Each number is 128 + 32 x the weight over its row's rms, rounded and kept within 0 to 255. Layers, rows and columns count from 0. Numbers have three digits each. The size before them is the row's rms in percent of the matrix's.

# layer 6 MLP down, 160x640, rms 0.076, rows 0-108, columns 256-383
103:149202085142119112072110109136088133177144170107113153161179202098175180119086055128138149104142098142137132078139076115112091110108094120091176119130112150112116084187140146132124152074121072112166129129156106117136110109166162151179140128127124169141077119101135135077165185183147088148070137143164126149154168198066109101168135086096124096089131127064107100089111115067138117116163
092:155073110118083068129096099099119145119144133084114072157093146171074170121157119127178091060161159123098168095108094059129122164155070131053116048118141128135081081109116110096210164091111128107140115127132101093139129155136109122104124142151143174145116114108176102163117129199093041179094165115143137118142149188111152150135107182093092099157163145146146113101111178100115173122144
094:144151108120115095070154133100076183146100194115120174104142139124124142092113069154145141084148125124087161100166107039136138066070094169114121135134135187125098079195102096118123110104087118106195116098094100128131108188135153126135089074115169126101079165124131135106121090144113068110088101147106117041115178124085122138164093131101051073190123163123148130109110153107079110107136
091:150153124136095061119131099054179112111089099122147115112094169152100095109118133143196143158091153148126152151121132082161088188143114087158147104075162092134116104159116107096110195113092105162161114113115145134140174118152094164160151104146110138070157116132127130150220157166122170147130159146141203102167115150121141178141073131099143122150130095103104060172117081079156134133154
095:144091148112104101132118111120140083159114100096076078121116105155117067175138105131136189128088112138093108152181117111205072157137126130129149115036148116160118121155098167142113137127143136146098123149129113140110155144162077121114081108178111100069148148108115126109154150126137107159114111150114139145170098123129144144121143103183150125133134113077153115126106139143139092136141
100:112088132179148153173101176140096066136130057114146124105121096083132105121118118085061141102111093062175157086135107146167117143155077124063203118136121122122122150087160137139121146146142102058149180152131130186189180106152092094127107167142096175123139122119091132124156084116103155101156106152187129113122104156105137076011132175120128147107088164141151048191092140159142132098116
079:099177086194168153108114130138133183158173157136105175126130170095184128102109127041124133087142078166134103104144095155121147139117084133120140101151102098118147097094112088141105093085131169132177058076149117146182119193140112129144169160153157085129128123128097094143090085078117155106123100104110070125136147146133091062119162046170201105132169126064153220146178107128138093108123
097:094169116105127150089115109126159131147208095111142157129094141097125125076136135149070076173145124096099141125142166138125161121170152128120111075159173080121084157128150184125178111122114135158097137136148109131149104143094155095111173102184105118160113122153100128109118110090114147150150127133093139064202111100165096144107132120138118155144103105168097159142159111149143064164091
095:177135149151192131140171057134092135138099077145099176088163142155166115149106108135116145073150118080212166102100150100124074036073104159148124143114162153077133111136091145131106074088126113177123108107066154087096106156181144116108117119139153149103077168145151176085118149153137148078111152159127127073122144154148138173081094113145127059116066122110123187170103180097089114143118
098:163149088129118089104050118045144159078124140125076100138098106097153106131110184105131073129047019073133150153097154096138127136100170108100142202103150143127102090135136153117190103096110107133114143109133086142163173139108149137105100141158139156121172102097133132113164087169099132110118145173108105161080140104159073114165120100128149154164113062072131114138145084128141115133071
109:062134121113126217193155119151180138170161038138121189148113121089110114139120170107090108176145092133154122090119094174132106127147080112155156117106161065175163091146103131115111187106118099073094089080197129131090121098061121152104166130163132050161154128169086030129151100127108121139146121115120096170123132133152110085084125092156117139121135134135138145113095134122122157080102
098:098131122114108085141119112157122160111138075143086077137102162091115111110143149097113115128144135144118123164132140113106123165139172125169117145167231076128114123135124110095176108072078100121168056114134087123130107117095056228170137110180153102141121143147110125089167098132114154123066145153162126152152144092177062153113128116167158157144132089122147065175133140096109102152116
116:116149165139117152111120119103151112167101145100139118137091118151124099125140105092155081126235195082142146223109128151115166124098076077160082129167149109101115206094066132136090118164134182139091178092144078091101121133163114128151145141105106162126192107156101112120109110114168115063123138143162141114037107087150153139111168119182105122121167190119158111101179114164111138188099
107:146154125141151107213105137072137110156152123133123160151114128101130127110140140164109128154120076119163128079095096079122159144119093167136135139119133109158141131119130098144160099105138148091085108123082148167160117120055149117083164116162162075078202138140080069110069126136145199053108110170097092157146084068166120106096182090140139112142116115102146135105114127130121163109124
094:166050144107132155113112147141155074085171132197164148119151125132148101158132112186078071071111171135092140129152122177128109173083134121180104150078151094149087172119089160111170165106161121125028106122163098115150110137134136143074123214090081113192116152152109149155088118138149123129120063159072133129163161115150126146143160097043147141156088121137146078127094122149151210138169
094:186169114198129141136154139091119110103101166170120089204065121128162143124102146092079152161156079093122162146175100063190099148090101150101161093108151145160180141096140144135137166168160141128132079164127127109147083136140234121136163171125178161146069146119123162109047146169107116123147162096156190163150151176121117149131112162172136137150188067088093140197117087124138134167157
093:134082092067090160119127121133148132145152130107058159138094083094100166147154145119116138109151103134170127068140141117131131147195096141132168121127132143107080082154154099099114091086156124100049171158154206067184130117149100136103151191107094122139087085174142148106112100142135162137154119111128096113161119113102142116152152113118139156122190148125086131115122119184107131111091
106:075066098112132105063161145092118094088105131136124161100184162119139082171155125159155152144177203137098165145145124147121171115158125093109188123154153142094128136155134113150087103106110135169095150164123120143135183147102147155091162161091091140155115093097112132105114109121069206046112127122155134140039143093167160064106171218184112145150102130102132088140061101135086144187071
096:113156120146123139084129088136129135119069075121169156089122120073177116177144146147163111163145123116102099137093217140167153174157139090110137155095153090138147127116098171184044106184125147169104143096099082144163120100136121063080240149162164193098093109077109077129143116141118086070145124152170131168138063106175127103173144127136122134142125093187169129121136157146128085144126
095:088167149109154158134190131138129150124157121141152174163163191087081122150083152123106090158102143090101152148144148165109091104154153132095145163188142101124168231119134158140074087158075153047119120118085129165112137155117140115173134151127180081147118126118184133095178141128120181081097144152113153113142096097167104117136215096109151125096151129136177130201138151175138117170089
102:139133095121135089120189113139081181162148143087143126097157205152152160199100111140148128152149101138206113101073137105135147161134132164095069129124136131104211123088101227164119177112154129119124153155139166131109140140180141137124082142153146110094152129148211103138114130090093103112145135144121109100090109153101097064086124122055113131098129148123065110128190117131112104123172
095:118117143119136144113117100178111139112138126140165109151097198147114144151083087124096117096131084120143113083159204113156039149112158115077135079093175161151158105139156050116172109135099187142105065086113139159066136129111123140110109143139148102103137127081086152082124116096117173195148144165134094130107139140196129104146114133123175117125079098125143134152139151157096090153144
094:108025151099121100131180090131090160123088116156103089125103172103169109120130086104115153103099142161108094108087137129104078051131115118113167087116149086108131125122126117106087130108091134084118175043109169161133141121048138102132137167096064127124161123141135079107145088123162163149142118081154056175146133087178166150141079134113011124105130112161116117094137147128103067168069
100:160128081156106112119191140126124128123102106122140135121112120125146092140091114168124101163092098090139114110059131155125109147065121123082186092179126113201153048129141127175148095122124111118119182176168180167136133112098098082092118123112118202110184064107165151095133079087128132153149092094156138078110124052148130135136145137088054144148141125135139128132154104125107152078125
117:125100122128090085136071140111117110129144098147186077128061092113141137132231087125143104180094125138113159127179147158160081121144085140135096117060132094075149198104163095133080101184144158089130137141129151098152104144189118093081100163087189094137156085132137127163162166137133147131150166147164147152152136091094148159109096148103094140117118101125099122143025081159088164161139
092:136124137172097109122146109165132135111143175134095160153134148183073125125102140110127089125073091159163147122167140071175145104199186132141067111138116102142172143086146135114179223104152109202096095113111082145150140124095138154066120170097162091127122115167128101113037139169155134141135069145151174106110093143154112140161153138130142126200160101145103164086152102153132133150138
095:136096127153126115177167092109128123079135119137160098123139081083106160089140111092147109135152119108098107201113098162149125128145167146103130115086143156166166086145157117159137138121141150152125101145211098176092129095166128105116167166109123086127181105183114124141164118171139121150169098123148158102152174112084149125128116110112134085149096095086124151120083163091121090090125
092:068136125128132105051102100109124123184117154085107140107125088166135167098131120122140127114135129160120099193096102065141132146100148158142096063144082112119100183161091113089128113178152078160149102079126079124082135077154114105155151051150058092103140086086155116114109144146098086055141100169166147149131131138095151171152186133146040125075129100151079119098139123122122162139140
104:082165074097170194174159099169115149174179204179169193159132152093174098085132116132150190147112109133102113150137121140113160121168064156134137101133074087062139076155143152112220150125167118194105114141155139085101112167144152114208086174123136126153074123141131147106149089104142070125155132126200143118038085141149161144144143095084116147118212145088085104115086115153105200100124
093:157108118100099161097084091127114143120168110110078146107182098147120101178132183078070122142128146153091054141118113101121133160125193137125070148107126054086153109080132122123086150118141158109116107115147097090113202088134135167122144130127133095119172071099119109167094141141170152173165119166093124124090155121117093128113140240146088131129137109084147172137115143153097102177122
098:101126092154097120170134154153118127134102102137094049159086080162153181171165089136134103099174166128131198106169108135147078159166124189106106192085119141137098123170097153163133100109154170153124133139083117140095168090109046137094075083089131194106096132101127107114138064149145067115111121135150119136124114162164175076077083096164116147066113126102152154114104145104111111127088
099:146090146123162125136127173161140122146116183149162092145159096119141163137125191119072160191132170166207121109118142107198166132150153145125126121145078130138118123099217149143132082113111137056122124110165133165135174140171123168180060178128124116138152179098135130109152140114115116175117139175119122166106113165097143131176167150094117114085102113120147105123083150128111105111131
096:053081115152119158117167154117061161175117120171101134162143124124082178057104132151149073150139072143159134125118176120128130066128163116108086108155132132149099153136141094063134119118121109113124105157151109161121136090128112121101106163113119156162162108181197142146128063133151119126151098139121175082139112086120137088133158156142129103146079089155101125150153147095099068133065
094:123165131144159126132075140197072150169150092123126114109100126073109113102022094131149115148081126171096133134061167123092035141171150141136113086161136164145144103105184162143058164068096081151112098153160152152093087090142109145101113093162114137140118117153101102148151116072159199089194107123030123135159163107129124152128053143117122138123136127102109169140116141088157149080114
100:110108149111141136166104160177107136152137160152159130161179160122153112136110065125121134097125112143092134145163172111129078193199152229132131130122174085094129133142155122094152116146073109147164101142095143110098090144117153143188133129068156147101164123166143146179117190086251087154139154173119170112157159166113132215123034155173146243196129089056089149094080139104141103109159
099:086136076137122080139140172133125142151147116153067076120118139163153168145127160112166206213128126103145162120088121136144139153120106154107094065182137115108140178141110149057215200158103168169142099096180142078138088098108112142178116175172101168126137077157188149157091149167111104080125125138057135144087131141131114140157172161140110158224094128117059127159117107108150188100094
099:165074142143154113145080072154106135080120113162120115153137117160134079165155168162107148122149148078138121117132175171134155169151121087077094135124112124046146120129157107183107132135171133149144157131103120156070106128120104175149132155149165127153155092125125173098095129084088146124164146073119109149072168135167078142163033105145146144118113175109153126135041050134117192113056
115:090116146124096107112082154157150110176135135083178115160090121131102136118134126130158127196118166158195173100097053148122114133191136121159145131102122070100119090077093117142103133121152066169110135163153071116154128109094068123170084131118095146117159148153110117138110093077137066054170128161195134138140134110124103074083055092131106165139133093129093136194139152121152132121208
095:136074126058101122033081103118161102079106150132117124120148146118069140119131111129074131064131155138113167194041070121063168100159122062112139115092144121132143060128150143103102068128100132123130150103119139107126135112120169113027193154112156121152134187150103141080059082129117145167136091147092084065113170213111123117083094086139117130126128147140121148071128127149133123129115
100:091150108116092136175112119111070102125110143147118080087150143158106170176147107065158120162135129164120118117114189174100153128117122107137109164110078106151111138135098148172067141067094058154056136107152121148069149067109118114147151167071174057105112140106176127121145100106172095127188141118082146082098071110147132075172180038120102066164077126131176147077096146152129075113175
096:130096160104142157109085135143124149109079119110127049075075148065038167180155094138118081160109156164145136111110083147101105073079122120095164138082154053129055121108206098145105166150091069104140157148089137093148124157113123115113130141096090170141156122080096150079161104123136153125156108124082128137144126049148076145114119154099126117133105147203159151085085117146111120111114
100:194158185110130133108141176136151104122173097140196130122144136096079124060122118115185099107133124045097104109097167128115130139108122113155141119104097170136096106096202138169087143088095094130106130197170143049026097150102130115133134162156188180131186121121092141142115155154112135188184120067197084146185142128128091143100144118146132117174133128105090114142049107151144158071119
100:153117177092184144148081087151123110124151149143148125113153074114107077192120125129125148087125215090132089131049131159157123110121195135145132098110085141139121155161119131112074185109109126123129142147150119146113146072119117131133178126178081148079154093097128158094153129128166101220126119154137161127116153110198081115063170154175131167086181119119122166145140113155119113186116
111:132079084117113161099192153101053153099128166135144158123166061194120117086112096063114123114063118151135114139157108143172125157130135122085164053145156130143149138156203059120094112124085110146143117105111142139177155110131120147104139114170122152144122143074140112121125120106125178155185142074148101093123151094099133197124071181098122118107105076115145098098083170104065122131148
093:126105122101099153122063144092125148062073127214202158134165100136134174122066158106163147128102127116110110103086140111156110091117114107073114133133082087111148166132134159112131107118157113167147117133112098129094124073100189158114101133154137119181088173094130196118141146080160170147134112103116173148170172182171126212173125187125144135135150152115078143119077098026147103156153
083:063104087191113125116116152123118130151105171148118149129136093148144173196099132105137070127123114128119120130137074134130133088128126162152139100104188141143149161160103157102109143136090099138157123167157158125131092067156152140107075114067104160127110151150180090197125153136135133077148073110136145135095109183177195113139182099100135132113102157109168101200136165136015195167147
097:147115122178092129087162125084136065105111144111130130152089126152120151067072110114114125112131078116129122111146118122193110116138078160173123089131114122153128124050132143131115068136097153153126114090117123100168135174144136063075114116086094149143134021140133121056164079125153114145099134108136147095184142118121063195097124129165146138108105199145171169101102109141158117079089
095:099170134157101161054096164121127129121077151097130141103114161118172107110117110153129120129188137145130112094188114131155103122144087201133044142141138140151135142147112171143071143157135084096132111102150105196102078153088162130105077192129070148152068151121150160096078146120136072117117073141064143137154213124135119114121110091142168149127154203101136125072141106075120153124166
098:114091105071124109094152172160134175111149113099135156120091188156126157098150133155163134196123179157142101132146134147122150041107067142133159112133180078103089139092062127125197109118138123153129143159138093055166062126159117077127151125118019141209106144082118138136121123071150117139136125108110165133164131125173103128106187103108164088132115124134113073165092110141129108149123
094:126086156179108135162115083161133126073161171071151114093081154139103127107119098140188175124141062128120159106097126146093140109108124092058144075139138070098176155101131063144106096128167075165165083164191153156048092128128083091147159121168173116104107126111135085159204148134130121122117144107066103106083126082132140100162190190145050133147172161111085074156139110111136135122040
092:155148094112107085128166132078146159130112161147124175120132168147113109112082115075116107140095134138214086119110119173110153115110125114117098120159112164121166120076120068060122159118112131137139156094116186137060138171163112089081115092135170123188104154105106143139126143119138166191091100152072116100148159114107073201166154115112167167097101174047127130114093164094140197149158
104:191131159122185125212169153070116141151154087123132142084101175106098133101124168141150137134154144159180156135165144163144160080091123127144090142129143245089129176128159210113092167127143116119099145101115193127089100139140150094059165144153190108150129144144134124146145101113096182124144158138121112178096145061107108096089138170070210155107124194085157156133091163215152112118163
102:107095107166107113131091137097153157129117091105122153174103062053154098110157132127070127155088146132146134089138087131106137128148125095171086147125158104096128154125154147159181131145176142191086150127148040187129144127132151153117130084078108079128085102161115137131144124167131112144065133101076116085121100139130135137172150107107115143119093167201102151138133124149160147161115
100:132118143125137144119137108155093115120191169106072090191104160105057144156106114137172150144090151110118157143130157089095171085215120122113099119112094046162129165153135110163115186126179160143180136097112067116103053152156138096151102134150141096101084146121173172176090183086128075191181157118146100149137092139116098120107098160091085129124138109097150095129118164128122101093063
098:103174138111127130111147135103164113162102147173166177107097181143125103118095118136156121107155103110062081154116100161009134167105140080129101079170132129160137130147141093122129145101099129200150132140092166165145123158122174103165164190155127047105172177054118081155124068094150138069138155118133129160146126119116058136150140122108160183101138141144095093061179191098154090145167
091:121127099129117118137131196133143148155140110097097080101151130056115097148097162080119143157156126178154154170143070117132157233156137098176104170139152148085154132108037122206163106096170116126143154104166106160160072174111098088156150076117101126120182179121092072204117166118114160175090157090106141130082139198103151097185121158133113184132122102185131117168150054115115104145142
096:164105092163112095116121139091093154113130101101121130172155166072136034076149154112135141127127157114120179133131186176119154098127114108142121140129086171143136060152159135115066138127103116166141154135196165079083120154173054105132103110140105147105087130065136113142140120127085150092159139150166084120045144137158195154161104152114089145140130146130116057167044174130116119086115
099:111132139152181136143120095082117127087106119112185150091108160084190136141100166092165165152163223109132175144153157179163075119096154129093204173122129134098191084124152158117134148135128134151171130109079180188135149139151153074075117074108132128128144124134159131178157136162109135115146121160158144122163098126086112168141110193163098129142115103172109121150070120047124113148122
095:164160165144141154083140113078172099118118110107106144126055121122124108125134038045106117183158128179112149146058141127113139101177115137106086122079126100114103135092192116101064090142156146156161119089105138124126055147103129093115130087113158194100142124130105144137111110128073123175147158133149147071208150101138058091111171120181100072083151112129076126110133137138106134159137
089:164078114141120152129112129156100143101126097077150123212142091113082061077122096165181141141106115123198169127201183089041155118130150161176222110170126117139151092149082108161189122075114086059142164179102083207152151166082134162158111107100161096096165112103127148149120116176110161136142133115130051157101130113154118130085103096093135093130127139138088086107133167078178131103099
100:089082181138095096144145203158119122164186117106113125156138131142143134118164145121111148162088127140169087160124029161084110121090150169074115132103199086133104096084175150125071092114111083085152119106148084112113114094116143129122126123064100088157085091115114133161098167148132113071108062104114121105102132051149088139083133182035074111097118134169132146157176133100109148162102
099:148128121210144135096065129166141118112152148099136133117181118138195109108113123177092191060119144077115026174116115141140100148106127104144062135113138097117176113104159091081105113143190088156122115116121071085136100140180090144165099061148152088073144116103159158139190092088058054114129150064138129122185165045102112167110165139154151163115186199081120184095139124126109109114087
095:044092110076120140122114135122052103138122136132088090096132127129129080153109156120133104093203126110100131127075067154034118030106132132122120159140070139080091046153177116109135146153060070108116120132149144100145129145122119135178123124082128122110083146131076146106134148075126174056135099116096118099081128157149111127139145140132097106013102063109171129142169105116118078142090
112:140157119100140078100129099088099113135140140170108119082076093159087098059092106155137117133104175143153111143083124138066108113134143116172134094116108127094123095144152168107168217125137109071119182129178122051126142114096142162119142120137101125130107121145134143100103119121129157164151134128122145132081131111159074168142069135124074156111115152095147096125095098177132164093120
095:126162083147136133154146109058143099127087156153103143157105163184147124157213129102119125122178133120105149114131134107125137166198109126193113115160163175129083098139144095120130176113167117172214117090154143087097107127097125113131178112159141144067136166122119129136192146148136110158139136158106112115191117098098105165150129111173136112106196077096163174092127181102062202082110
103:114108175120134077097124082116105102119098119099172116073145178131110151122134064095137093097174145109110136147109135188181130123127165107127138120046118163084116103198135124161091151161169194146173106119130162122060118077147124150126145154161133059144141134116149146086141147087121146091149175108152114152154108089164158046125119164143181104133130146110130146110061127143100067095034
104:109092132175130097166166105185130110087118131122160128088135098084127147138121126140092135121137119149100136124150130154144147197150161090100117157074077118149147171111144091147174132208088162104175113180118150183178127138146116121220088116145158110120166124144132163107115112158175129105115142154150165169137123115091167161112117157150189145112047129139086142128140147124111109198130
103:171118131083120154126099080116096111139130143147160154098141118119164153132169141136128189126202124200133182143125107120153081088126157083142092111131138108072103101129101138075079136166157097179081109172180088128159108097109117206128168106080095137114100165108144109157162100104148084138101173132180110073071127030092174114098132134091119154155134140147134109089180114182091117113078
099:094183102132124115131182148094120129131103130122101178096142097194152147103178155137127094137090105160132101107036132133111125161102095131058110112104056077157066148097137148146054082138101125078104111093142138020169130062128123150055094098127097093108116059111193090076182094083095116114133098116135140128100105114107061126095147081106125137076080102135140134155199153126098136126134
103:224107132161118169112126115120111105133136162179089123064087128118138167115156085111159084140110101124179119151201129141116156096097117116119074124149152118093160111109119131162127138143160146173156131146115145160130077100165149094183124182184142194186075135107154090093104108137030178179092196113111115169108188134127118088135125152139150099097139086190168079104083100070138141121093
104:116077132169133077170162089131100136139093128155167174094169170061144081111130157115160145157137142110111148117124202098137131138108165133152108101101151148159172142090143140142177110111118146078151142128125111164078066157117116186120174138113169150131147109180166066062117118126102128125138146190108175150137154113113163104111113102126106113110164097117140142182163106154144116146056
101:172078182131099114124127110115123142105146179115145150120098131070084071045096155142177162147080125073112200088129172102143142163202163143051157118126100135141159094120148093161106146139115127110126115107138091107128157139119144100124157134180163151101155199075129154067068171115154142088148137098091139062133139113159073115142108129130195203179126089138159168107122093120188144126133
100:097147165128147149051161108129090128116126131154105067097136134136174153133149100090165148121154130093109109134111103156126166085100115094167145113130173176152130114171169139068161086130147095056133149156124138101131141170154155175168080106111158193178162173128095107123127175182133053112139178129117115165146146184140131163151129114158085108083123171094160139129154107139169130171133
093:117095074172157108103114097058126131135128107096103142096141155177146144143163081119149198124152116131081166142125081121149130102126155150167154081121154174100176123160132111135096175173128152100109155126112165182115133131159212163107134116173134095130096164087093155118085148126126181077129111127118185140165142119128146128098117146160152055119101101100123168139177110146145112149129
106:092039121080148141163069130154101166145140124145049127170169088118124180127118139123135112137067128128100182127134150171134160132179135137163119106145125147148136138145133119114143140075132119103083133104139135099094109171095150140122075192115114183149138119157139132113046134140129156151127214139136123138193155119121157129121079120095118152134122166113106219080116128121183178084086
103:132122173109167121153161097156121132129128144099156089123148168180152115118126156153200113157139166151157109150120153114127090131121038161131112180163092040150100138138122140144102107096121054189129104165197112116099122156100106150167090134146103106088186128105134105131109141092133097095183127111129085078120099089126146143085130139146109175133149087140160104080139114107143120114103
103:121049115093162116122059145129093115120088133130149077090076121120130117116129148120135095145152098060173136170146141107082129013177155097090124145118136089102113119144141131155111176120104115162108118157108089177128141176118125178120243138107121190202102092188115111158137115070129134143130142133129113056139098140130132042155097084153102156126124145162139134142124144107165145138136
098:106124150135153121174118142117151097119116131164062113152125087146148119119125156122158141105071094134135108087224121127155122151114167205098148140097157148142127070142129098144130138092165172137192109155176097078170138096122120121158108139184088167113144143077114110186106159192129087192179142142145087102149106114080125010125133128100103140162060084145161152064118118105168112165141
093:202096101169086123126149123145138078157134148168185154136133165081123150112170126124207176127132173118126124099112100117158122141106140126095103134154160096152138108127121088144102110129147129146101106098069058128107098125151110147107152152119074142164129173191130095155146164170166151158094143179117138187146201093101099112181160173175151175157143152128086102182114167073132073161097
098:126137139120059190102076087160143084168153119066117154101161106115091111162080168144096134148116075094131155124132125124146097109109132068120127184176085167143101181131130097168075103146118118118100090165159107146077190135134172143109182165121111144107142128076162090140113151127154165128138112151110140151153119120150087133143113072089114175124150128110123101113087145188173085153205
095:158162104082139110120146091093204130143115143142066107142137126153181140105167117133098107144119101211144126088190179120138069110059153141167124126134160111124137194130110115099098099125072147122115145151118161139138168133157065138165055132099106205148135121108143085181163192166139114155141137147139118116194096105070124129139189069115100154124169144117153176116161184110147101150151
091:149143121144126095195130184153170140184146110168137083126091112136169130127129119160057126132121177116085096182082128133123190080148110038146145134058162148047142102155078085134070124111112166068118164202096114062145127158088094132235142147127134131153120113183146100166127124115136119137117166124155095146116134123134104081108079103126101140086119135183122148097053141146106060129132
154:133126134089094156160128103201113161132163143156180159091180144090202144130104127167130093107159135102142110149132153144096102139071110156096180141165120140139160089116067131178084133123089148153118113147185177136149111085109127110108138099131084150102122140170119158127163140087054116142107116139116125076119111093143142145164131153148102125108159210113188145081122143134079143125070
106:120141072137113171111135113124165138141120134111152165153126149156112074151136111106144090095166132157121146164131146158146109111173143072141134150206183161099171132148161183156149158169098095134128105078135150060139172157141093142130095117127113134167146194083173158079091149139136170161100188113155117086093084087145113096207132036209120202130120142137146102124088117057171138108129
094:105107138172098121111081155131105114125124066108081101163146128033139107108120110076100139132128133145150170150106139138099139100119129130115075101096116136126098102096040167099124161086130207118115171125116138131172162153149113103134133101122096171069112082160108138144139163127160123142102160147132137124101115088096131087088137118106126115109172120136093077159193143121175104144071
102:153099139108141119136127085102109139137130114126125174140078101113114060147147066083165110110122097154036137187089067079136148124163177143108102100149149104109116111153095114061108101153111107116095162106122105108150122133126147137115154170140100142147119138122114075151099052121154132027119168088180147173115122081080111170109114157167121131117157183148125111148110148147132167154105
094:130130107137142129114106136084128134082066123146133105190153178177120134125104125155123104118158152093098133131149110086142139175059127118125094096100086112106202127162147129081079111119097140140151124204078153168126136177118051136139143167099095111164196123060115094081146184150187129073183167078115110131180123116131055122088062060113147149141095132096102145147095137085160151131156
095:118129117198104125133142099144133084116185116094110117098114152109138117104081146157128163141121110149149187115127142080065170104125192133100139117079169102103188140087113134151106109136156186101193155115071162161081126148131175190099162151141148140092063100116164112107116138141094163090125159146184118123089134074143147117134101114092090105071099081170155112110081075150114122137111
098:141118073133105161139119073122095098167126123136146128104134063115043150148126077184137177100140162104118119136068082141137127163102091195127130126166079171125128135153157097117109106122126111137164148115070134164109141141147170123114129129164127149061152118182084122077171117136107047135126165130094137118165173136095049142148116107124148136086103163115085173176090167145139181140077
101:100111084141097095102096111094087115109111087126189187055117112118102126061161108092191099152109175075069133118118145140119146197093154142166125093087167122147101196142137087110094128165095102151109168168129102152110095180103093083113154158116101092113125156152110131126117109142139132153151140134154150157097169132104113112174111143109120191099049133107135105087130081128114136151125
093:139129159091125109155142180177110160131118124154105107103142164179131157066151111146179171152138142102144061147134056136138140124133122098164129074111058071144141100169108092118182142106162096133127133113127088115130133125114116183143153135177119091167128140115129078085080145132150146165143132066086138101103115178132158123185127163130100099053155134149146160117075128077115148132162
098:181203113128156154086094155179151169145117142136133088083163127138098158117141161154109140129110129159108139144156112132129173134126136099159067124158152106111108152075112125105156084183110155171123127139138057137118114162181124102167109131164097081121140134099112152099120146123111118110117082193117154158111147127151193172129132104156160083077113102163160145080135080061123110153166
095:129131140141152088134123139103086106139114090133112154101095145091086107171123084123198113121147133133144157126080255160137120104132117111120179122109152255135153119182157185144180150134081152140138145117097162179112159140109152129093120171183172130112139128131119075121190104134159141231124174144156095152133132162130130071132125096181128097111095132168147122149157158192135159143126
099:051148119137094113092172170154124094192121167197097122150134151170079126144086111132104114186104099127105144060156120142161159109117083110088109138162156077132145097133153105119070116141114140110155108107133123112151121133175093131082082121135167112087112057151121146173154110086137125106127162104098133122106132135139080131115110130146095074149078137141130071112080115115109139107114
094:136229113187142164116100101122175134117069126138120116164114114114130110140129173077078136111122137149173124134139156130122084108161128099154099189152159129071121118112094102158192146187149145182190150210100059172086145125166104134168150088086167152160072111158165161142124177082169174082089050143096142100114107182125082119155183150082128132052152111141180108100169151145145099137167
104:115106191120096098138184192074092111134129111096121126169103103107090119121122133169145141121102116106126221113138133157147061191184185115081135118074235176178084158169179103148126131109145141136097135157139126097123137146127189165135159159150162136130162122155076085062154160158194169083132175159102108164157095165166078089122153136122116092110124123150090091125100144085128086109157
100:154123138145116051136124132163080153071085055133131077158125095156186118112127141069112088115168154057114111088124151129116134122104145145111113103067178104119095135148110191132164148119172116210113152138133064115143075115135135125078167128145102084150145111134096131181123110137109131113143140128058097158109144139081081130165128108167157128133129129138115090160095098145131146112117
098:139118085093162134170072141156121147081169131129166095075149140174120175121102078115029071098122090105088118118176127144134110073121110086127129159120131122112162191116171130132131072099105097073096085118107150197086083079100142131062086149135133157122152136130134142158136159171158139174161130139139149106135144144107147142070104120169093124172127110116098120133085102105110172109122
094:154164146112077177089163131146089141151125206092117121098105097105102099171117154144135158095154054144138124120187171159140179143125160148135149145176153177134127109123121144157157121155121093101160182132129135105157143104144161151134206118120079072133080198125087172139120103072129178120092109115152132121187141184120096146216159116113117113144135088135145103115165114152126116130091
096:147178143134127136182142118172117153173159109081090149162130133049119095162099165122064165126127111115153132167135144138140098181175083170125105179140098088200163187156117165154110170120098148149113115138144170134079153148138136112108132126157114144101143145091143138071177100085149184127140143165079133175085125107134157140138141108129196157139164090102146062174167132111127141170139
102:110145112149107126127146096109136090143122143098135138161138072174149154162166171090061128201075103098130074071126146123126148077148136141102101115138107137197127115171119149158143118108109142047103117108129154085136132049160123161157156103022196025144080074178150099124144178139107149158123142144121074109128098150077103110142174140090149110082067133117121152163170194181086145140149
088:135161179145113123171103147165111134144104183106141100125027107120138148127167067148103094162112118154058084106182143147093146184119107121150135145113161093154108205096135063133136133080178108147108125106114101167150096106127137162117127098128117155106173118124139172169122098116105129139179086180116106112113089123133112194137132133151109155131175105157089104107102107125133143107157
102:122115221148079116142123138162140112105165187096128154111076058135172168058108120150100125177113107108123086110159147118111088133173104158087178116106130107187158084088111090100129112094101097123097140168125080143112092154137157089112197137162073114069128178148102126112163131102169084090115127148180089104188193146156156118155063132157119137121143071118119135111153138104135133051161
091:113096150123118091133182095129084110175111138172139103100113156081094073104094154125136205155115092133114092134151124104122128180108132152090180127089165143147101073126115126126160107129059102124147109078114074127129093142163140079112086151206077097169167183129105124079126140233186078103141123099143133097069093180185139146068155100123085153110033131064126081102123220151140121146087
096:087096105114107165137139112160086116133112155158052082135151148111127159128130157149122069084136141105099079125155135103111179080123141149112204202132161116116074103105151108130043201106121122046071125129133111096143138115057124134172085161147108000134159127138137126108091088124131120086145120151183069144138124141152161174138156128169125096155117144173136165133185167139137176136095
095:093126134182099145097078160133127074154144145094118123128139106140106165143092112106087094171082147151162130116120152112129177159146138145112107104146215089128157090114206116115121139103073201115199086138144140148137167136124187124088158184102095095110111130118116138199142103153108100086133120142175156135115114099101082098088127167110145115129085097138112124103127191129130167114144
135:080124155138041119075114110173092110216171147144101081181059129130080168120116145136177041133118089141086192126144075145157135152088159107091090147138172107189134123114187164089134081099110133101146102162113122138137122128152154112092068110153124093125140178126078062121108139139111103146142192131103162099157181143105127106112069142152175127103026095119081063119105169088110178140133
095:155093116151125155114070141109124093131165099160113087131117133113135134108066121116110100138095124075057107098136086120104141148150167144134144134108179105173043101085155158134148141117047154096159156150125143120140102156113117148089100105144152144148093158129075147098171114138067099139124194152113116102128198154098178106105109141123125145165133168163118086075097083132139138119093
097:111179135119146150127161166109136174145103146145129194161108141107117140146088101086143135123185109180159096170127131070160220112071062109124086104160121162110135138092179073109186163122151110178106131114111142052118136202107185155165140087128144135147171174146127134125127116076098107144117141140153115105125135118168142129192158113161188104178111073104118158115135143127138132177154